Weights of a small transformer language model: MLP 768 SwiGLU, 15M parameters.
Each number is 128 + 32 x the weight over its row's rms, rounded and kept within 0 to 255. Layers, rows and columns count from 0. Numbers have three digits each. The size before them is the row's rms in percent of the matrix's.

# layer 4 attention output (transposed), 256x192, rms 0.0744, rows 34-63,97-127, columns 144-191
112:126192130134143137144128111190169126154148137131112125068104166097080198110146123122142129103173155098117107149126104175137158123138069095143113
098:073138060082128110115111162123112139135098161164120176131094132141165147120145120151147144155129157167106184146060140104166112145110103117114129
102:165055119178138137108152172147107149164131137162129119106116136138115102091123090159162155098114085131121074125116102049104158134124140129102165
111:154190190098150112116169112094146134138093108157167169131164115072103123131123071167111065119114159141126127164086137156109140140204113072162145
105:111183156108115093109156137042084125169151134164202145154189099109113114147095093154149119115084138160168144137127137195186085144092121121100140
104:094163149109147087169167147109128135130100108114180083101129094108108090089128105091071082118150168186148171116093144129149131129121148136133117
097:102161133078149120137099129136146115102104156104127123099107092073100104173138182108147087172113127125057115123120118143168112063105132103136107
106:112125108103100170097148093136178114120110117162135164059120159078086050115148098089088134089169100165113115108153049158109094167101104159203109
111:142145125179159114140091118090188102074149116121134100137201164118195136142150138135105113123096103123113108136098120118073157091138065104183116
104:114116142078156126076170111133078123128125092102070137110104120187110148123128106133106123131177109119121161136143107153164073149118132182114138
103:111114140136141115093172170128118126166122173137136115092159166092148083103113145133101122079131112157161145144157155131131154161136183147148117
111:071062087057071077135173123112150153180108118164185182145139140177155149135084094148150112145153115107153087136122119161134130182090150101153124
094:095093136075101158138117209109104178166162137104142151146141119133129162143171173109147138096077095114156132114095175124173122154184153134130131
098:145078122167102149158137109117122105164078155088083090086095102118079118130049092079136133169059095151191163089207083154140120166130171121165100
107:146138150130156099153155112154187131158126106146094156089125194129153108077112174106115145044184092102129098119152075121089150132116062136182133
109:113151109149137150167094159163100115140182105154108105137191159087058144125151123115182158120102151109165188109165154150116115136132119128107112
098:195145160136134165067145138100173106143136061147169121048140150109149146077136132134173126067156136108153108192127140108088152141138122103140123
093:100128208122134122083119169165104086158155130141078163133147118108126122126080154149152113132100122094141131139127128155130100134107126120126106
098:113137164172049111165124133109109118069083136118076165155136069128148150151085144113145034139137145117104109159127088132113151072128163133166126
105:178084161103122156157139093133127100097123087113130151088101126100112159131124092084065099133156156092148126158132148129116112088155136145130125
096:111121060153127118141085144163142147126117178113181120110110139101107164123166099129148118167109131163106177145183074116171140115112137103064124
107:162131068161117146158094076188124112181127168147155126109104175061142121109075160106092154105126120138145130103103127136093148094054089118179105
094:102200186178170154103189117167136109111149148171107122148116175063139103114105147177130176140185162167166140151090188086105091127139093110097136
095:079109116158106165122106183140166146125135151148184116107184101151151043125205147158161132074117154115105048147162101060095123091071149140170155
092:107098105108121138162159192124133117151184216131113119130108155129111161103159127114132159172109103207164054137183115184095142157134173131156137
104:142113155070130174113073131162086176091096171110168129144117084141067115141171139146143110140135162105094125119123110189141116129108170116119114
099:081145100109130098145137132179109136111134128151157132127140076102081115125127111123151138109140178113098110098102170148139171188107100215111116
100:091071165144107137163114174143120158091105148130172154178154127158149108158154101143137180122099142113139067143102115121142148178164163179118118
104:115135161137106072088122103164143074051132113127101122073134106080154098147137154106162096116151156094127189139165143097128128156153131209165078
102:128181116082138139157156107173104111149125160151111155131145185101128090122099134124143105110128127128158198097112083107133136096112065112100095
091:114133144162136117147153114054087150223162134148092151178128153134138136129097105124139097135139090143138136080085127113145065100145143118152132
087:165168138155205171101108140137166125112107166157135161070124125122101149137089168134137117061153123086169133163113181120113113086142080088102126
082:109112061131212098125093174148119183137112116133167176184150111150150179166149095140128133135112161149095157147120158082121075087113082126145151
103:174081169195157104130120130177140162151095101139110095096162099132114091087091128122125092092175074077107094170144102084113166029110106120165133
087:053129156069139091124132125147129171149143084175238155131120139109130146085164144160093091096152131116136104133106138155115114090149126130135147
086:112202090092042135129088138119144146154160154107177164181137106192131138160169144131082111106086153098143154131118106157149068168125169110103108
095:141126168122132110164145140098109161111092108135159009109131055103141093140161113085082077139152108166098124140147125101117141108133174142120120
080:126093115056118211137126161175163123143090141106108168093115102097115128120104205125084171159143128139128088112097112123127075081114123117167160
105:109090141061151139109175082147136153065084083132155151114131107147103086131143079111103150122206126118114086152118083129115093146127121153192119
088:169111127180112114117131088071100100088191113129142055162147064149121155110131121137131119135079120116119087125046144123126149112136083108090140
105:167132148151168065078139099108068075101100082143122104187102128180151118097096095124171101110166117152105147113153138148110116109111133198124172
088:146153183153118175100151098136101097178100117090069112060045140090108119142126106113154141129110095183125151134172116147103200180141188150165109
093:078080111109098164169176148174179193138146116115134211182197132154138180177118126117155136104134162055184098100123102076150140097121105132135098
085:138102115111216098113147114102109137127138083140153085144139135145156170157105129120113139111095100096119098128156134054160072183138123114167095
104:135114114112123150167140137108131129140061222121036083073127142105108101119121134113137153157079103156178154097139127176128128138182211135153090
097:146087166090175125145189114169145141138137037145160155112143130144128145107122159097073095076213081110110060138142080039135121170126096162161144
095:123143102179153125145052129139089132098109118187112130136131121162112164118124068168147135132091137104184197119198140159127128122133170095096130
090:167178192122086188120177097137178145140197058124159190129122120153124159051126139104184108087076189163192133170135104129091155127118139107163119
080:102166156133145075164146115118166104120109043138130078117096112198134148087146123112078095096128099155104120166180109091184166134141126153186101
107:136148117141080212175101143094116132167104167100052152127143120117132104138123126119157091155135141138122121116115106168106169130117157151142161
088:126128141044100121082158088161133121079097104135093114108124091180152150083157129136165171138175140102150106160194096074102113069172135170127111
085:110164120131139103186081185141090151135136175088143093161195150074110116126104076128090089132107081142167114186145079121178147112124207107079149
090:145115148174182121186132170152142105186098141165172118154123136055136106097082114131093065144125115134131122109076111113139131140089106100153113
090:112173171201177146165147127147145134141143142128088093158125152143161114098117160117158112156116108090193119075153169103107129116120086116075150
098:100100166115110149147127134093148199187113140080129109096152149099134094089057181057118076129127108064095086103125179131129100076099121166099164
097:123128135122129158156160156089121109160162165143066143085061159088107146108151141119142132142087123240164068118141123162144161151158174110172127
092:181142127121131137062090094137116154060146076073164143148131099166077094107153110136188171142105165141138154166147154177094166100113131136211101
099:088156130165140067097129148122181059105144119159189108128114167057119081109140124129190172118189148119149109140087169120152174167077086157080097
092:079118146166140089138091155168099115090117139093162061148141144090176106175147129108146107132104154055161134140122143130119164153117114156119084
105:098137142110071138099149104104143056106081091091103112077108134085135068126154129114176125139151140108110177113159164133086174188167186227156086
094:044165130130107112174180091131128071157084137177183158133091149077200155125107103126144091122130124118122141105106079158143149181163109158127122
# layer 4 attention value, 128x192, rms 0.0848, rows 34-63, columns 144-191
096:138110096133114125122153135191145149159145111161117110114133118134154115175069166110141155082177143170178149150119101141162124158108160139109148
085:086125101127148084105100142135156159162095148073157135159100112155162161156122141114092124180111187183082130171101120121095129118129069106058125
099:126080221155121113114107149123095180108138116147151100139208119103159119066103123122138094114146075097135081081110092158133154110085123135177151
099:158059139121101077137166133145169132142106081129167131136132167088123146119165105160093102134081147132167123162119129153073104129067177089093154
091:129072151123110139178109148082146134158088112117128194163128201122074187125078080110111126146081210118166099112142107113131069146118162134134107
098:181099174130100134130152131106185188148091119115159087095111139121162107100194145108074092162166127130077136085116141077164173050071155119134125
086:119069142104099165124134121078122109178111159149110129139162118087108056136149148096095170183125101112163087091153126111141124077170150125153154
102:107114125082178213099199157113100129129158140147099155082140168110104100057080125158172072106092126080146123123164086110166104082107094149187091
099:163086078151139152119131157112145112126152151125141111128131072122154168144085140115119101133038129103112134134107133118166186126102136120096147
101:109155088123171093096109086166068102143151101126162131142130173151140097105144164153128149115169089163112128122121082138155104088116112145155151
091:166156126133082151079141108167163075105109115119037163123106142101177129139151092148083109092117161144172135050124169173109151153052197149169103
097:082121072107103172115166125122145168145108131127123153174140130111077185135082079173156110091125100094099148122115081153158137138100126156116119
088:152094150121131180099128076175155175121069111144127166145093124181125152074102179134127082113079075109147146082140148089122090177149129107180139
100:141180067132118131167139135090076095180133176124076127109147095159151168145082131148150118092125117148162175118154131168108101108078155101171113
101:097166176101144158139151126136091148098159082177137159097153152160094135077087137144098088078126076092107080161147103092188145124133135124087141
100:111100170109159098115130193179116125162104114148155115158102101137117133076082095107095156072097127116116125160137139165143153133138137155115123
092:124124113128188160094161112165198090079103118100121144073067149155097192166135117116153137052195200169168117126096139100071131101183180130181100
086:112135139096139078134155095107097097052098119157167145127100116140169167096066113181056118147169074102114129146120132133144115098061047132124090
100:129160093161116093142097111126077133146133160165086139132118147153116107171186117084148142112182119134086125082160104104084161139077166156161122
091:144150126107122167151115059143138110166158106171153097132182101136112176154150143182146150092133111130114158182143099086139131100143143140111165
085:090103097130165124154111192111166140080159155134155088184131145104084132147206075087124116085150154163148080129138100116144104137148164088075117
097:087173142187122173156115161144111099154179132138127078105199082094144091108074138156128119128125155115090106120093153116158141114112150150135140
089:159081137138162104102098092151144094090130152157099102173119167092097097111104115110081157108100150134132173149140130157139133115133097114073136
094:111081120112180129157099153136097180140142135162154131148212194138092082094117162062147090094145165094117099096090134113138115167106175181139158
090:155149083082137169172164168115101102084116169165077124107119091171132178096171104151110171110144082179087066130130164102063150155177180129174135
094:180096096117152088148090114162099100090147122092223149141117130130123090116162151130123200152111155168157140095120177147069130075124141147136103
095:124130109122125053134115176187130106117105120172236074125093103101160100128120152166086143122117110135143092147083140135131160139127070160140102
095:093137082148093133109092096117088161133143145087186155132153169140188121074107134101120107111094094088088111085108138161101168152198092109139103
101:082126093108115115101093077136098095110112098155141132090051098109172124182164127161173080116127117085120171112123097116121169168119101175194105
093:073141140110133095124137139150097073193121126122165107101085146072134135152130075112139147124089138116168133097109068143175149054154136149033129
# layer 4 attention query, 256x192, rms 0.106, rows 128-141,192-205, columns 144-191
066:061114112086149066163158152165203103125127105170153122164099159112193106124131145148160120156100128145127139129097085129109160206074102115142147
110:076159131123130097154128141097151106182159132142071135122160140180126146077130108124092066169187131048159101135182091118159107114168170155107175
098:108111162133170121129162121164151163055121124154095151125122201098134068128144138161123132105050127175128132124060157176160143191142053145166110
078:064096089110114083124110180107185121157118122134108180095101182122071146140135129170124167112126063169196127141134139141125133122055165148123176
089:129123174141139080077125158152109108193117106114146122158069138154143116088162159124103086074158115082182133135117042147119079076132133129138107
087:111109123113123154095141117132076180126120134133169162094159138070129105125133149183113123079088043148152116146109159148158144174137135121175066
082:089148101135151107186164086110085108173139081110081130141101167151091183090142106133067147169140144118108113079115083106187136079063089166135103
086:136177122140156199148134126143162075171186162139112178142148103153147104095191160124096136137189166115128077106153096063130158161113170146138114
107:067134180111152098100188077187110152110102145163176130130088215101089109100158131126170116093086102155123152149124118191079122167111124129158107
093:103132046138153102135097126129087124152197125112161158125196125178126151148161108106119146115191126097105053138178127136111123088170131110083115
090:105095173103143133144138046101171142144160171141143143173165120105109111130146154129155110123083081144149124177128186081123138158080122170128135
090:139112131111123075111094093160137145143090139105125087169140135073099110095101174109168091153089094132164124137104153097124080152130099164114114
099:183148145141131106166208096198116108172144096141170138156190099198122178143125084125138119120085122073120111132051123117166103114130121145110144
096:153110124100180165138147173098063089139142123197127107087179139117096119154059137139151159103190176117087173111123161119157190102153147101134117
074:209148140107096081160160181113160117110082142125122106142151180120145100149140118127134130144144106103126133121160118086108166124149105120122120
087:077097118125095066161114087127154093122148087091134109177103158188094161187161121092134112137130114111150125115179114078143052114106123109135149
102:122110131160194140119137116151126163042132113163160164097143183116149076076103161121150135104069118154142150106061097196120159179163069139130166
088:095118131105089125111011167096175091143146149158148167101114152151139137139134083086150119188152182171109140081141088081179107122115084092101151
102:090114134160104071114152108150107075179099087116141126147152153139111156145137150111138102150117140107134105129117122131156054094167127140152135
094:144115162072126152147109162139109136087120168135155187083169095069137165123131096135106083101120100227158128078114157135140144150143088135158146
096:123179154096138117125124130075123105119102171136109198127134166116086163129126061143100101132147139131072167133124117129156114160115056084150134
091:178148113153082143070091101088098141179116088092115159164084042144141162140134096094056183142152126129137091167186144132124069173089146126119109
088:093112157139134132122162114139115142111109164193126140122190137100157155117162162129176117137152133136155108170109142167102161100129126085160132
093:152169141124125103117066162158130161145142145160143083114133021128112139125147090123153126040178103129094117113145151155162074136177108073112102
105:097061116136133118148073108095088180113140165131136102158124086101129108129154178155191109147128104136144128140111134115112110159120125153157139
092:131116166112087130118138131106120150126072151112125129158128108108117111120133143085068135122174112164082143104147122118099102101088103123151160
097:139118120164136076167153092117092154128111128076129078143100073108087105063155101190187134137118149100095112145142072131102122122102116124117088
101:121189120149157128158195174144135109158151136117146083135143126094170086102110150143137124130115098112129053098128121151153104189163154115070137
# layer 4 attention key, 128x192, rms 0.0993, rows 64-76, columns 144-191
089:126139128121100112157110116110128083145147156132144103191129135225127176167169191091149126117156109113147062144199148133106039077108170153142160
087:196145186128120150170134115172122181105107097063128122100072112129156125110157203046143160098130106121155090123162189126138182144150133146121060
092:127175116159129114157113150105112151147172124134125099113149113114050196114116095177145055164174106141102090124106096157174117149139161124112132
080:163141118142148140155105110129057141128116112058091107156156100150117155166132128110103156111159045097137090173145193134167102124086123079132139
076:050137075156110123159222128122122145122122043117068107171130162126156139162169096183191104138131061127166140064172184178138113146096178176112125
099:166170131113110143140077152118141137182132108104129106125129095144109130100091156130116170122143147090193132114089083124136111091093100051061193
096:160086149153112133103098169111148147088147157151177099161068152188148145059118119114126106154102079093083091123166149100124187152143168078151118
076:149106118173100088192124143138182141063149112126111074134185105095123144159137144161175147099133103107073163115177159165086130150169154129111126
074:101081102119097178136141094141141068175148119119104102106093086122114167155072170134105175101149157104118196184127152046125075127182077104099149
077:155064182169130191120067082123128113091120095097093091147162104158134110142100151153182115135105154122086138061128117123175174150075103119077116
100:105135109129133143154142195145119195109111068048086067127168146096154119129115147109101120140139141122181125130108083122135157144163117153083147
111:124159125150152112115166120114064107129203155066187139137077127057121105173065113136132139124140086131127180111055104145100110090132123084123131
095:043111130144120182089133167164174066125133115144173185145111174079103163119150179135124164128119170135107166134124105134139139123112174149158128